python train.py --rope_fraction=0.5 --qk_norm=true --attn_scale=0.159 --init_std_down=0.0 --schedule="wsd" --train_tokens=534600000
Each number is 500 + 50 x the weight over its row's rms, rounded and kept within 0 to 999. Layers, rows and columns count from 0. Numbers have three digits each. The size before them is the row's rms in percent of the matrix's.

# layer 2 MLP down, 192x768, rms 0.156, rows 53-107, columns 256-511
103:534478477453482487598486427596476553536529542485502502477576546561498457441479508439402532412569508532509526413536454557535452550532520570478515433444569495478432468563460590398544524535548515463582472489451520430386531563453486551603582524539558571571528490516542546530487457494518470502483491540469471402585501595493514539523485514568452521448547461455495443494441525575501485436508547482555550466568500470542580521602472447523526544490559512574574496470529523564511495533429531495441524490455483419549494574554484517445516562539541558519562488621486535567480501542482513458485458517478645563536585582409500413426565492547535478548460504552533480468457481555502562492405461459495521528546482475487455536435508564494574574498549503485561476545560395571470509441529478
108:495520452428558454483464446429492516492513489512491475508441476483433519490502539557519499541373420449468519485416513468482565458495428373547508452571401488540575534468561486523405476534475518532407534493513494434547476408558527445386452516473514477392479421415533411543580481528387520508496440554497493516417526441430502510499506438482512430471415611498530433488519496415438476554496484545517494518560511512454419424394518519413520486454397482449485440579518498497547514429524440457520542489493473472494498435429535477557496509448513492531443434569442559483427494501535547509501475475463496429485432404542540483518430537496414448510512603432439504522563474458474488466521545533481487519409543521428536434520454526529463456460526418507538493448479498503514496508515428
102:488561439543502480458552524475446530569480502368516497564506441436570484503547568516555437470472535451454510476501549466533529486496528508558575428653413408481480500458600559567455566517536492475456555536528504499571476489548375512495445484592541523446537458507541445597541495491565453522391429462503583518494524458489478513525529479513443517498456427498507558486434464443461467499529445447563452445520528483576481468480573458485452540481473496569379454483492528502481519443432460515520604482551462561440460464429556561419466471549512463522445503651624494523536455511538571415511576545477470535502420414408618502493430559467546490532467516485428485510386459478474454447529461511534456425531517480456523481477495517479384472455506454439478522382549494528569476587441454
099:540436411512536447520438476486525469544496484541538545475456565528459506420512488436519587499496557464540483441478486528502507572592524384491493608565438516554450552559516553533440683459551580501448555495563449485536424519476454474536393444460383483547505519405454586606521479504496547468497524486458514490574487536462531517505554521574516575471511519538458478524446518451476462487560514417508497533548456494533445466497515509491500444432448521482401398419541459529472549490413463488524489475480489588505509455480536523551511472492454512477494516561551378477606497455497508475472483481435520503441500538510523520481538562411641544440532439495508552524425662431459492493478511403555473416539513561430469495500490528542416463442551510537536475524522385442544542511448524
105:539470513519508533458532511420529473472452495607489469467480463499424517440487477471373507450392485530519535410453425544544438480486535475418512437503483462485494528562489442462485479496465544382477490487513581441502557466471450500421464444489461483471593435424436438534490536453500464486390432456499630537440455444395503412533508450415484451432478521432564460416440506437482481437420483430474507511493469532523469420425530560449504480403445469526456450495498473530522509493470471425546481525501507486495526483366489495451490499483501432483454556479495497474524485433490525520453486540414427509420429479505476402488423471522496597453413543406493456550466483472541468439545501530433528386448468528457563427527535438516465488450489563471482498502527512454535501459447496
100:413535565551538524520521445495443488543540534489509507369539488547485473470486483519454399488458558388531484543500483552487454471472529500501496435569535506413500519522597473485443568555449528513517467496480426439513586504498537397517529506453473510534488433499455503480504508499469544503409523398527397375434501472432575514495561549541511542464542540555563504493524483463478456456505503446452492398515445429614478490506459601556443534510494448500557495583414517508589481542471412512485476529477441438448495520529515498480436538460423562530507455448408562527535474480477525497561600480433560523429523486476503502555479542503532585495435498481497482474481509503483506527440435512514531538490527378508466488498545498532476476502505488547578520440486445476512537555427481
095:388536512532357492490485465519513493349426496528467454483579536460563390468412527468514476543434469583581580505462501447483580446490537583543575529581532486527483529449485406503453440476419421459493492377441447513445520498540470537489450546540501506508423484503489463460543502523615609544526519451459452513412441427600480454409527561472457526465488382581478469505554500511490525523591506509551451529481527491431506508497455454488580394544454534541501550497471477503534486496456528534523496438516403502498417477488507515456557572483489429467394474473536469539429510590438484480465533435563534480492459493521457535464475488376412530568633466437566504488472535498533445553491474453507558552488436466487446642494498467544528466494447495532450507496485558523617552542401526
099:434511457510466522525547530436507527476497512588470486418482554538471466507511470549433573529578518487592426539557457558541549452582581540505509539404484556501476507495402508527472517514554547546433552472465544500510457554478560444440494496482478567511452458384461559509466557523567500510499523533425450604583551445506500519421504457480465366500532544587444579470560478509462557419475497475445520494513485461444457519498453410479439547466562482365491446500419475475445514452504458380519416472541509485482541505589444562543504487477441469531524600471548454526542493511470477401441506474583470586496410496566532444516521510422500389531443565489549462586433448512504515505413502485438453444539500422401438538528507573453501441546534500436543488514476487492624405558461385
106:455474399487645588496440560683485554522496435540423451531469568520502471524572476481548429502544504609482454392500394459528507499498517452516607511547564474606507456516471436510566543575521480559592516432480576483417470512576498504573519539525517513490512561617484507645529508437477480451483546531507475535488613596492481454458482548568488511469509513522487559616465495466654510540540542527520562525478493569495579486509453507598509501521525467577580542470549532502481495500513527492493571424556575555575490508545536512488524479512528575505476528599550432519543556489578482528585498494537510513458545483478459446527582562539558427468440606630460454475570553432541538451498522447516494555516515492540460494457450624491551531513471412545455492556504529539470533494516502
102:550541547503442487402475517481466555494531599487510488482499420583471518446424452439487463462405535506462509530405481556537497533356507465495438506434376496522488475536573484495342389480439454498385510563499436408461548495471404499437460438402501435400496519454552505526529507526528538552557437482543485447484494421520498494416560477459517505487450503451511510422494515441504429493457487509542374486492503492515462444472541568415565512486473485458519514491508438545494533454413415504510453529464456417362394505474468567579504550417526503524424590554520586457510477466530516521475479479496481509501389444500576539453471430541575552502509446437489568543451555532537399468465458547492453560431527530444440455489446478553478419554576425460382614488495433478478389513508570
105:515386605467540554521521457541381489510463555506446503536532538602504511480455419524474434519494512519609613436535480417431570478383437546545524645407488570533417480479518401423621476451606427409612531526530505481450572488483585514599495545499465563589474454465532590417562510451504438499477589414482437450597414503502538460440487542499548594504503460490463500470414474584641491572477648502530605592487475499582524590564470485514493493521555480515575523489482506555462500536474520511489491490538512430539394561501579457605533579534471586505520476468462508491410493516472517473528538543432510559514549612463434400541488480520540456501593460513543451553522512477536561485456397469495436505527434510473491516541487595473501531537458488591474516463507528507522452515397438
097:540506559490468464484496589369545461534511517503484547499471450466440514434503467505484471532497496505476467566490474517430495539521516486562443503443432494418583438476468546431485530544483491535445459585506553456553566519485466439445486480511595526404416465556538437439534555559527373419445418452533528526512523430538511540454530425474543514498482516549548498538533482542513551540624504536486454599414557459482517494434457569461549497468452493546461500516438465511538515457434385421517519448514544431559603428499477469405450509547529497524460547392518561524445548483481496480560464477459407386453522523534388586422418513537479432502483408492416468616529522471546451483452594547500480478455506494578466454512483467431547455497437500498576499534514588478577513489479444
101:482534462585562448521537495532546558467524560535570476602406554559573664387418417479505521684564524570564457476459457490569465520470492571545595530451469477497465493515488568532490500469544480585581500454589498526575423542496503565495534509446536475552564502407413531568518499575503539532515461463585424473483581482479510508467504443539454534420507563477558540615549572573516529523572426555572527490515526598433496544563412604470544530473563568492516508500441570521465520591510504570539538459556467467497487533542572449487564523553474532454553565577500498430537592533557490581544497513556567595559554453452505544510562458539432530584551518481551529539495448501479567579615521456451465542553452547466566533444497496634544493520575554500484470603422526511491470427528544
100:446510526435381550474460474564494505489481489550398470473527536471455431534463458484417497393535506511577540529537411497558410489386520483426542481376556564456506494494441525434511408430456388480479454420502507512521509524461586479527593560504520445516577497478476522573504509451554494459566526489471491465633465548613518399447472492422517514486569450557488483476512520529554498424529511496511530532447472547517406483499470511452501488483551599511514479467436485473495473543414457474497497402492493526555508565498472506458488529538449539508565555476475464454524474566512492416520475489450532455434546626502547482478530490489573575536450478590530457415469513472531577469489523472421499499494446540522507480495540540466594575565510470561522478569439533512525469450467438
105:504506542506526518473520481565503486450380438548519470472500545466564427482538579436453550523490541480492488598567478501558516556476497469425558505458549564495512485550522552477511504463521488513512471468451487514485513561533578572557534491584464532552398491565431555526468489397524494481528602466466555481483494431506539455448449571592556558519554549474467508536499567539527511438478526490434567534526578503426538516605382481554534463503572481557613584481517471526430488579556530559543504545519540551459533548515507448388516478592471596456527495510481513499511520519477446450515462521502553511503540596539543585546616517481567568501544561561502395443493479595516514510503529453593516493566570502473463534500461580477538484488490530530476545559386549500537515545560484
105:469522434559564589580633545529496483472455477525460495536527564474534498417460523512480497423586516486543502444593490458524554530504465542440488493540534540480527466458529487534453452439489432530501532494508526475480408559508562484506611526570417507563486584485538570441445497389572452494527583465522449494590508548524454520488380535537476492496617537626562514521458517527520494483533547477532574487549447479531566601526476572557506535505522517535572472505465539457422533552538565533446538507475510547428476521511528507602527494573500557480546457424464407510465640487442453493534444557540509489529537563533457562564577568453561580540525557559577414453526479498527553668513470516452514485530535467526574479553522525493544585512445516541597528534511557509584488477524468
100:490462506559552556460530374512489517539534566456519542612616559515513427574519612473554508485477514471552512477545481540436566541514522458481475475530461478511465529509551464481504435574442551485478512491540562670464501443482503471528456521460430469458529519490547508441497537469549628530458513456477485451591524528557528579506493527520480451496550491622587522494505480483486432532508476473472432510460433513507467477546460463483447480493427489422452507471560545419540518484591436519442377538448496500474546512460533492595503559453381512573492425532476544426512480491545539468485430478511525484578522551451493549531480488497545567508541466579558473416519570436531450437487542496482530506417497495451510498485523456531471538494493495595450460548519504542512516584581556
098:463504581486478592502511511413567523508457436492493509506509564429458346450430476470446440450510481534541551485466515502535385438562530610423502539318504472515419523513485502477537509569421428508480434441412472436429609455418485529481426488417476571496430566511570477418459495520553546453477485422519574454497460507505426533556490484506516466500457452546521524469517571431467522515445505437480546430531534432437552486546521460458500450535450483517460506492561497496513438484485450467493513503373341501541537534469521475407436458526466474455485521497471457444406463475440447446425565437391570444502445497455416431485493561453372530441442357420481562539453460513461517469380391487427495443446496439578370555458483480579568480421474460478413526491435526494345546491459502
097:453573429451463502574501487488483562574590421493419527502513416583511528437525522530470543442447536492429532525441648439469472430406531437513493532480479414500580560485491570513472502518400484421515475559585511520574545465487444520536512491474466577508553442574463513519460545519508494518488413452477530505500571459514505497451582456448552543445512554464452474522495424436510495370498437538538495430606438539446508527513533479477389487496460557482463463533525566583431610540456519474489475456516505506403602502505545535562497464454408417507435619400509561485498455532567491382522445531462489506485418480459511502512473529441542548515432610515527500509448429527483532524492467456426505487513532584486536448488447563599456443584526499566499487432554428458497493499473290
098:519515617523574438484506513466438469541549497524520549500457508560510445478501553603482504493363586474514459543469469524456476517469437447486487514455428434454517496462541443537449512565450536447537544514430550473549473496497601483557488465586452514497525479502559459508517509439535458546521440476482411534471594514391538574534561567514543533513458439549503525504478411468513479524414510469501504501462447446483432377520530486431518505484564455512544483471477486461551496474462520435515487554514514344573465461465538554557498523446523489605490518452526435475444430525481575438447532521509427440527469496438601438435514404607561428458480439387471477483513548438478519465512515430472531499464498499438548540476538605517492452539595517552488428484523422490545489464545530
097:538509587514480585538465511402512471540364584487517531517528550526495567461487349541515515464508518469534545481484492470408523378473466539540561538597545482442555455470481564478440454458448529361504531568521548533530368507540467514457535463496440466469508571584450501561498509509450427515565505537563578544521571571484504506520442473552525500453502492427514541567539446540495509561594490579576455486502494550427490545547552531512472524537519425508594538488531558491476482535618522539541475493561421547501509477451546478484485405431456509455482541474620538518592523475547507502549503496501495456488543468418441403480586514526547475442538552436535498514568512535455507485455582492483443491599533559458608471525570544498513465480464404527602597483498448486511479422556499
099:505486576446481532445500504533563572552545454540555525596529539513465458535453516471487459521534521545527462545572386521456548494411515533448451478484499466427445545516439486507510444557586430537471479599492477525587529449364454409485527494510431574476534452561510484431620508529535500469518534396513444560586403529453517510513526525548496452594498487507422594476471385496446614518472526355491477464489484421540440484477500531456417461551420466543571544453613521486543460498411480453481523567555444497576456450575503598580524571439553506490498555525561384553508490517467542548499562513504485503457492514452584480458470486494526523445486501458478449536430511555459484448494486610614495463513556495461439491554581511475491453485466505501533468537507529566542514523511516
098:449367479477375439562616501513574508510540531455565572409500551453506497436494571447534506547490523407478509474542523447439509424560475483551511547456523468502519544566529480501525564491560492397496557552466456465568404496530469489474516453400493394498548575541473496450440540550490519476507498514535503423570463500486549539504547504495501472412473534445499433471499490501475516506457505467480504518493517522493487588494436403526578449463501442579510496530533581547500465568541428471469459518404515448523570550577488525518504463518494536572510440583492484459576502548493545539486502584518467506545568516531625507504507554531529499400485630573461543550529559511520494550459408509555521547416547594603575495411506517533486501500512523516455482451482446425468453528518531
096:462551540452375415461499515503506501444503348484532480470451466409434451481445478514456385455495494423539509477537483547458480506425358542478506519498453490463534445489434452495536574566504437473450449533537433447533547422505552475430464439419480495507460470510502451569467482520539485416444456402529471504469524500514496491545567404452500478553452525459462436481485485504542426440576448524533509559541515599474555506514514464482448475507529519542481518473489525515508459478519464562518526450464442464439506465475456516482484503441491458424442386501488401443495407478460455523502493525527482443498469417558469436514429547485515484583543537424436422435588486372524421412490452523473498576538512514548422500530471491594472369411464477538477504468496559475534545393522446
100:511442521480467561496474551525465568554460457498450467539541524529520507435466426500530606545491522563584494529531472505505520543554503511473528548427545564388402467445463513487523471579557533473532477501431526481522491525411503519582584528546522562567471512413459552415570483446543467505550527520506417479590501551554470478436457574531466529506541446593581498408535477527569516496453614430483515466489502535444565527603508452525444436496584492471576579452486552507471478553474542416475430509461452479491511534576467520458538486530466590423558489456507508485473505538467419497518467400499583515530535532394469410468525434417437511525508467515494477531481479529462511419544481414505331492487475427543430512529461541508593531582547397596430433528366546550510409501460456
103:475504440609489502519529487556493508445494507561434510508517566548609507537506550506453476474474576554610490444541510445480527558397566542561505433562486517490524448513504619608513494453428443562548494483584520507538474492565542529503495556568521518537499465493513550425566464559554490488519521518502588536563570485476509544421474568537475497465593584555504511454503621480426466497457559453469507516521450536573530582560505552524500385566513567606507461398515530406426602595518517467451543400495449493483508476548490496468479556526477481554509532450507512605567543571463457514519459439665414581463507537466526601543544548462513574587543397540558531473493474543503576598490534518534474490556525433510530528482456484584590537529574519563504533554486564505492496508487510
098:454461489470464506552461433499489384433484493388507426575456535462562477449500466471532502565485439435453568527485532396473582524397526472509530453510521492461581548531501455512473461522475435482484551399535561465567524553485551401462512534523475493465530434497532491484533538470487490498536508570529560549537513479489496514419405505522466460541538530467490475510536489520425542386565453523458501539506505472428461458488515454488464523538555491552463475487518394526511486506508422487420508443451465504553507454503504439560534549394499528482549466514537608414584505507513529471470537515495453529564487464517408475523483534506445539441581655525462504430566383491395462568490586434437520604478447524474455522478493399493447504492505425436517427486507428447508532524412486
101:503489451499496544472525426452451481444541466481443446493506511475502408518528405473544537519467454468465480454466388528459509446523488531487408472456465414450480535474568516484436449448571478549504550463468431575468465422391472372475455487417492519489480542492480515481498513566573531516448428438475387539468507530540383464547485501420435491488406492497481456531494439451528495417533426518452484479446553518574447460411487607471424601534489510454441532477525475465467442456511518505495480474552465552505516432463328489575458449466562488497469518563438486530516471389495540545517528580451484492456472494460441438391420545376478467406497490473411482436436552468486473491473440529363443474471507405467459486470522447420471476432572532476551618515478516499472376513511517
101:578520556563533512453480487453483522501465517514497607499511529535500507509575514418588494504530480465464464498435471494460603491549537432577557562588502418492497499510532456452545503546488535498458532523465509438432421474527550478516470524535446477462465483483501450557484454489513440517552491527458554591499450489563442491440614473407478572596484612508515598488432572567450450427532530546507385580538520509506468489420532479444535528534497522437493494533577471494516432394439594465562542453579519472540494470444468551495442481392448465563531418523564451462534405563503507515457551490512487481500470495470511412508397458502466457522516497514449498519498515488491475395521478425550469572440572417468523496583515515518620515539569458560471478496477466493473442539457580
100:426561420399558426526518480498461502434487510529473433563572456508538537515463459578543544460472499531492467593536567516473589497486530409492511392475490478493527521491466549496438537496438505573552486477539488592571483512451522526490414526522618535478512564519479458424454509490478430491457593545514512423523442534486490540523467421472487465439486391479439590395543535381539567518427508501591522441486436488489446428482519524508441516467567521449581603541424529425544444492508467482382531569550510454566491459566526393553481561423482592517478564545462525536562377519489547525570589546563508402492520568573425485400531565539457503516460478547508439526453420487462527504471499520453480379563541464523589533531461500423449483438506483591512553436473455513545474441520456
101:510456481508522586577580538467432466464455463569425567526555505518511542560455512478485469512537522558539463443608446530554494551465458524482510438489559555461510438577520493414582503580631537465563541494529516521538500538468511639559511481453539519556487521526490516577459478519545458536411544512477556500546595533487372499401420492542488595569538451447389563559518497578584506531466572491474617538501560496408581534582461447530489560418525546511562514397492567507475469525593502446469542498434514545531460511552500541478518529546495531519578436546507512509483479501503501420518519510537543497517568477437449424479600522520496498521443547624573471505508479526490514500489459493479454547563449437480506581552494491445511476498452481535506513570542488546555469355549489
098:470568544492478546564490598538452469421519583511524471529493482422526540490492473494499563510498453474533505539486547499588496476549484535451526489616525560551545497440439531487493585515501483537444479560443523483453618431577494528490509444447526548529497535537520471457494497446489518486519460484467566431505454525462498533546482502540567475453559371498582426553561482490521505488482579576492459566478472446503583469573477604458511552438559562438486543568399447516490458499541510589552470447488521531424478536567475505505596466574452547439514472601464502507565467525503569509463572473451541395443585595556484604527515421506472485465459464487561491447514401451563571496605449506539534462532495572509600542604404498481507560580472482511526476542533555495522543515507520
100:501505457488422559506542541568518472492440390536560465529502566407543517537453515567496399450495535496458550561468502434464481517453403533422490435476488438451437512497489479465521498422522411497487521469504512434389547510409555418508489459540526437462528573456480529500443505497511512434433476470494461463453400526419465552416475540450435515467560443436572557519556412563511469473500530485455542437434545626407468533523430632532426450533541507510538537506460481504404453460464470563490455548467508511523505480472511423354431454532510538465487433572516550477556536535471531556452444484502416491390524506611562477448528534500573565504520497455503516524458571474564531525490526451491560447479462483420492507549504407425575523418481594495600430475481529510531476489478490
099:470522519521570454472521499420408543488489516573449512509490496535464517419491520552432517398456465560516429433541463556507446454568510473449492485458494494441590489527484495355513563476587527513454438472545479479474483446382459449561475454465534569517531458531516443508473606521569529452456448455536411555473586542462441493496524442433464499453473565558506485484521479483394451476554559449525476543406573472467462566457521515507459410576528456445492447483528512457490469513506459518432484493479451407512425438520436612579495506545436473410407482530420438485532408477494445601513475560415494341480539465522505388424499514547526454505580604382481420516452574412551418516465567512462529437558528507465547472574473471590542427480534532521501532434508492420464521386508499
100:559517439412433514543462505527475468438460521557476452459423552496540480519466460343577576508497587570582513517543487580498538476449479543491566449554571527404512490590519569525543601438484518566474428486488576479557528485511506507524496577585534515541420463461526509538537445575514464480478474397484554504545448520468599491459529521572436526439507433432526523447470523492516530412478616488459561616481490504596444529588515557606471500489583511488583519486487507486443498514534537503523480501537558466392472620510518471564518499533415515503492493585521539460497467503499495422554463541423567568545529571539431535567592422486575515564505504487550570472437447620524517521546534530437489436609487499522482509488563463392527552541559496547543504564454543510525511430416401
102:461508434531531523483459546452400424476473520494595499510547488533538456509534586521519536461483460504456534490399477447478488523449513513558539537436476485544491487439565458644566430457441418534437466487498554487502530555535600604489477522653480476421524423487478475485552479490607599539507483620458435500525471375538550462498434440493477546598410470443495486587461492539467530551480522543556532431493477456508456480458519567499452539523504512495553486475429442420502540469576480554505495525442506533508508449481531453458538516506457491514574487576600499550497512500478526542472521558511385467545489480577612537469512525459445571495456524434470493583554496582549505577470487522495516521492508507525551523461506591489415532504473491453491507522540568468497476498540463
098:523465467420391447445480406492509470563495460587475538548501514499451392448475443531510540524517557532438440466455441431394490465492538374535448525493453524451473500527536411484555535454511426458518497536571536491503483404477418488521481449430469524533542542467544473589481526551536395445497520435460523554509492472595486478452512555521402439508400499423547514550439383458430457585471505477458459511480479361574538451517451591460530427488458500495407385538563515459556473480522490524497471553544511461510511491446440463542393507440479476533448517457489524483465524455542451402436432515475493443525442446554492405439445478505496479441380525472447487458499502519518555553521484498468462559490502470470438403415415520468542422507467498511527416463445410468468580448558447
100:444519486646620497420440504462463534476583555504541511494454480529469526585551519514552469575426438422490572459504511564380526500482510445517527469612520502518587525577584520471526536491477529553558525522549383592461426509558526459384450436521470498497435441525480469520433475597474503507491439524497461642468491469455484525445457575566420420545403491509527457555564504474472506607575446501481477464485524456539486406426522524428492534480410511464415523516489455451510481465518490440485496558575482568502583458503481413450387565438477432526392482516512560539481430492490538546511517503512447435511461529533482494532380476547498498540511452428489469456435519516502454511459467479584561503530496495470519560532503444487486454517523572491552570451541482452510528474581511
101:472425469515454457456449527495490473433452454506527494498472420478427502527498589573507413518393453552521555457431451513445509416506523435480407444510553443512544532522370551462481571443433487521470555490470416519403464477510496464459498497407515439390504446495597417523405544453507663497492452507514552513433520498528534497508417494448462512488520561535467554489547447367507540455411484523458436456485483464484496556426568457484511543423567606423518453544505456498481518501499442494542550489418457503596565486425426457544505537487583477410502441520469617527409567440540488561527470506418491478410432459549581539478500460525500494483486469437397515592451514556490447445510467482447562490512523440500441459435511437533508491433504560522547503464466415471543507468493568
098:504514555568510513566517544466454475485350535475515468447475477389545534404552516413476504516419562575450459602507545613483511576498482467454497548474440553483525517493482485486395500454461578509463548546488458509484407540451484412467584498474491606501477446501501465405453529465507482432566497425507497491485475400466502544585396428526417477549501620547522443479600480543426499440436473464468518411456411473618425519535500491537543478539458478496469466474456444528543526529489434437425464463476536355401562513487524534360483386574444473475462439412481507510517534532474412536448492469493477494471495493562494549575532549493581514513527514476485437514395506552470467496432510459458520548443438474588446508509512547509535478490561478468407456467404579457490476505342590
102:475489567557477552482486585428490501561460534465405462501580493677416491478507435486512458491503530453491442500503497458395568577495528477438393508466525443524561486442443488478470497557431448516442452527514444492462544560539446452438482495576520601495491462537510389483507516561475446511460392470493556546435540548451390526421521483488503433518469558484483480444538439443453585539444480414509477496488547459346532458443461495388562480515477469386479443547582438481545418518503457477481563563442470450435498512473506500483534464544500415528563452530489514470596493466504486459405400507527560466507482423493515466481482535532504504417433514464465473470420555517488529500514525577376545429418560503408529411453523410446509515499451501473435520458516537518480511551531437
104:478594596514488480432514375405401509556547505437533469529481405471437541554483542547488432422442482439456506541484498426462532494396484431535519446497465487533505525419541487462401498527503465381418470532530610484533617427527459462476428439474453489365482552553538393618473508492517490431515472531497433576426535460519456493484559473462481481557380509543521439452494474406511455555583495500570446556464430484483448452475512605432484519468476415540435460461563458536530472491597478510556471492584502436487482458449456463440480486508451440471496491524540546448573429508504463444500449472449402434420432404494420542506421480501551428456517510436448481496515527431526474432548497528526451528482497468466493365476546445458477469480512499494479431465489407498511398487578486
109:453558497511486516477472521384434538486456570568582481494457426381446525462479506487503522499418503472433527436469543511432446521504568487476357497505430447471487508539456490505497563565406605521437483504508473477486491419477409451457426442534484549359478516345525443497450491466483507466425391528562557510479545451480582426553544409428466438528367483510586543388484501465444453517474476530525457501488485572549438443392469516470516438461434514440471470481515495490550432469510447585515507545507507573428540506394460504448467454453483462507435466524494428400508509451511474534505511480447449491463471420493558471450390486508486535520521508453404518477389485403632405474530555517481510546443491562542551443515505429448432426428490513460454488460467520459423480480443517
100:457529461495456522564515525486432474533516519451520378526505461435401426532530495474405495430526530483467527462467413479425424514468443562450494497459528428413537522567500466534470479526494467532459490431465456509530513500510531439452476467517454433486434478511449490535425447420501545415468457507449389449579450443466562543486435534442551474582517448491499454478444522400519450492425516416451523562521492498490476539560532475391493438480476472550398495378480547497343481526446458458468540459438460433446487433466479522474493520494458450508439482485511440507482453588461529433478461453538545532504500482562501503460469466424480416443484531488509490419539560467511410614433513498480479455485471501466515538549537496494497473382427447627457559440521511470494423406481478
098:458482440528490548484579467456482535497495551521534553523559527571467549491524495463465555520524417546533477403534498532520506493468588507521525466418499611514461533536521588433514498577559514499499614514490496492619559543453507441505441536441531492540541487482527490547512532546540567541461443484524442473532443498537536454528502516500455496480448431480499560478537446407455515399525484539381562516482502473545403444565473471514369525527511520530517451457461568452526585465503454573412464519599457453480565482465506487473418506415415537448479611617535475526589443479481524539505493550578523400494485497443466457391499450555465468470440516489545542540513425548558527509622446565526549444461481485482524490475439469519549506567485502500550487542480473561432511536457530
099:452531441544512514458541568517411510450530526589487547389470428593524521569489428580535545433486477439526482498508543500578523549508389494491518505484483509489480563516460511564558469481470385523492422445598526535507513544463533506511484422508476510487535538495483497514578506387521597443617486537534427374525586444377509463487469471448391549434442574563525533399555418499430442455474542423581473558419562551451564516479584531517520574423508543421552435417535385471513442515458427465485598499507524498419429461435483503577484426478387453525532483567549509472480494493484482588423514483579486485494449379539542539503470545513484569643414459431464546537430454502569535584428371543454539509426449520458542574569522570491406444486455420442489521492515533429489526459552455
097:520488502473523561492501511438463503470465505513532603523533514523574501512487539495526449441610575461481413465530469547506606522429595468630555536478481543519494475579583601565503562586461526572533532523492505533589481469514515523480551540499600487543435482554492505541469409429480513530509491430453410583512442472496637537551541519413462505513537578535466570509576553440478540590556511466412476570574612434459519416489448463455501570493472441489513530539451465571505477465492544503572569522597465500513539539519453473488425485596568496513540610588582465476485498569535537570542539496543580492564502470507529534496490496463567504464399525484473573537577538531455547482509494584515466392543491499450426465455479504458521560551441398442433348608506507499427458489524543
098:495447517451495558544435434511440519520512462599475498533474603541425463483412417539447465374569519519563473496602405482536497480422430407478512462446600618517477454435470525490519489477559476492502483442489500520596525608501581522522544535484532500575529500528417557502522439427436516454521501521593439465554535567468460501451374550516405546439516448568507365480481399502569589498476569479470527488466519489396522585598525544526488453481503482517536543446428428490403420553490443450457473524512459490467521515544477433552500476519515576420585471442503437535472484395426442487449527454525544563457539566550409382457545556465509473554497496483612482504488491503519535518419455517497402473499525431606532523532532575521538567468464511557591447507498533542413480505484522
098:438576542474468454441455480551523498518579548478482553574525430439570454469502483494488548540440474586486480496487475534458474525585452404488546522538460367508512554508446387501500483510501566586449514450494494479560496529394540455474506509451452551512490547454508432419592485581415438543510555572465529477429523528393425342488503542502514593495513520525555558543470465445536496576553559531535523562444498445489635532456472531499398589468526503495555482473560572445487481447557513468473452456599484442485424435493462489552458539494494523534477470585456509483551428459494523514454569471464526449570472585485497426401454552443443434535594539471500514509526442469591500510516434500464497479487503449413533419494439593487367536516471429501531499469508469481477468502574530
099:541419468475471466554449467484564451494382542402614466499536525504468535481481476486460478517488527473516470557465520512521451558468522438499426424533551375564490532450458530511527468545480473455536476457480431472519423512519509515503412440465488511531460465515534454431510535536482547472494437476398564411497552478497545471544447479429428534422487457435580531480559572527478487529523568513538409590402411396543461494498469504567481516446580508460543561533573477467587476581542476479514523451450523485473617459472479493513573448549501547508563455541511509582552437545495466487503471537423563530558473434529474536524437527544383476527447553556552506488516531486578410453528490482530460489514487525527490507498531495623493470542405571527557552486450488418493494398505470
096:488477523513476560443492500482539538451474501495492540520511491525475492529538557522509469414418465432483487500494614436423541535433462527537528536539444440559565534517481483577447442461460448400474576432475432594403489481488581484503499450437475520479462476531502506437561532487454413485588525596534506444475542443492496483534465475559452423497503533552511483646502476482460465587504429507429470471522595509546549479472452550450432476514508449438515391456584511546415576536503483498561511606534541516490478480535522520491509459463447523556514520552561538474532479561584498511487553527495483493534426506485572570582510515544588406593494558504457543425474429437465492396559497545433488438486520531580496399454506476501525518540576487480420533456484438386421515593483378
100:536503484445538442447499525562539540439471587452513451390441495508519526573488499439501463479541596417557441483531523579540514516511515453533478457499529544501447486484456377523519444488502536488512504560470472519488472494494553530510548451514462562506507449522540557616533478563530558510441492414478476539606517407514659495565522531497525439521510436485646506538532445476493453515531497577499420462485414533617510552566511565517548541502435494537531529526559454489558552571533470579515449532502527471500487537505547483508567563505488479548530477502490600463435468393508482614601542547434553484403485549507555559545521478523574627549550460513561516521534610458531497532496536512521593570572571528577501594476516489487448553562502498532514577506548548431408532577525548
100:566479431391438437485514521484429521529473511552527466438452463400509578497492529493526497456462407492353471505502464645521550536604494346523464526537462426555562511465479484503427522663489583518494541550501544491557506446553507489449431398417527478464500442440587365502461504496484539546470425416501491468477463437572538458558556453429411494463497468429419492484456564464520455607540524531579520584481416478489434412479547481386580495479446503481480419601534425518598494377519428526538513485470505506480550421506480558536471517488492498546419439505554549469424474464473511558586490411418497457459466450578532503492414460521520515525388517517459575495499534492554485499519474490475533425431488583507511539424515426464583443529436496500415533541490540390461521513542478
099:472512475521469576485593487589490439412458470587475502469499524493512482453449452469516440538510492604424536512599444575524393495478553423554578519595526547465508466522508587460524466456468580466540484485537426502581449469516473574483590544569536510536520517477455556557538511544586542514449528468555586498523484543511564396431456567548441506542507432458466555485493579532563502388472376556498461516537517532520504518492446579518480609538576467479534478389469586436445482471537548533441483503543542565455496547552462437519525511547526602536526458456413560511440559429484471460567459588607564517477545515581456444476554511593509495518571448533537449522469467524486516483522508533595491543622494506446535419498578547541411517494487433509458556485494502612503523467584482
099:588528518486430592447461537552503580516470429510526582567479565483575477489493469414574425566540552444577524392566396560470550611407434509562507476538462502520543478568487531539530478529515494448532558533581564452441491511566583552589541581528496420569487470588470525509394490480523461488519536477470533535570512536599449589577479656499362580556594484503526534511478489583534559502522556552503541522555520461458549504512504485534495416578552491534525526565522457598452503538460533517477483545441549617500511550579412480417507502637508569538589444557585445447414528492559461575427462501511541528481566529470520468504515479495501556533504411511513476428459481552520494520568551592492504618555571561535471589509435545419484511533463518537527521520501580606471508523483493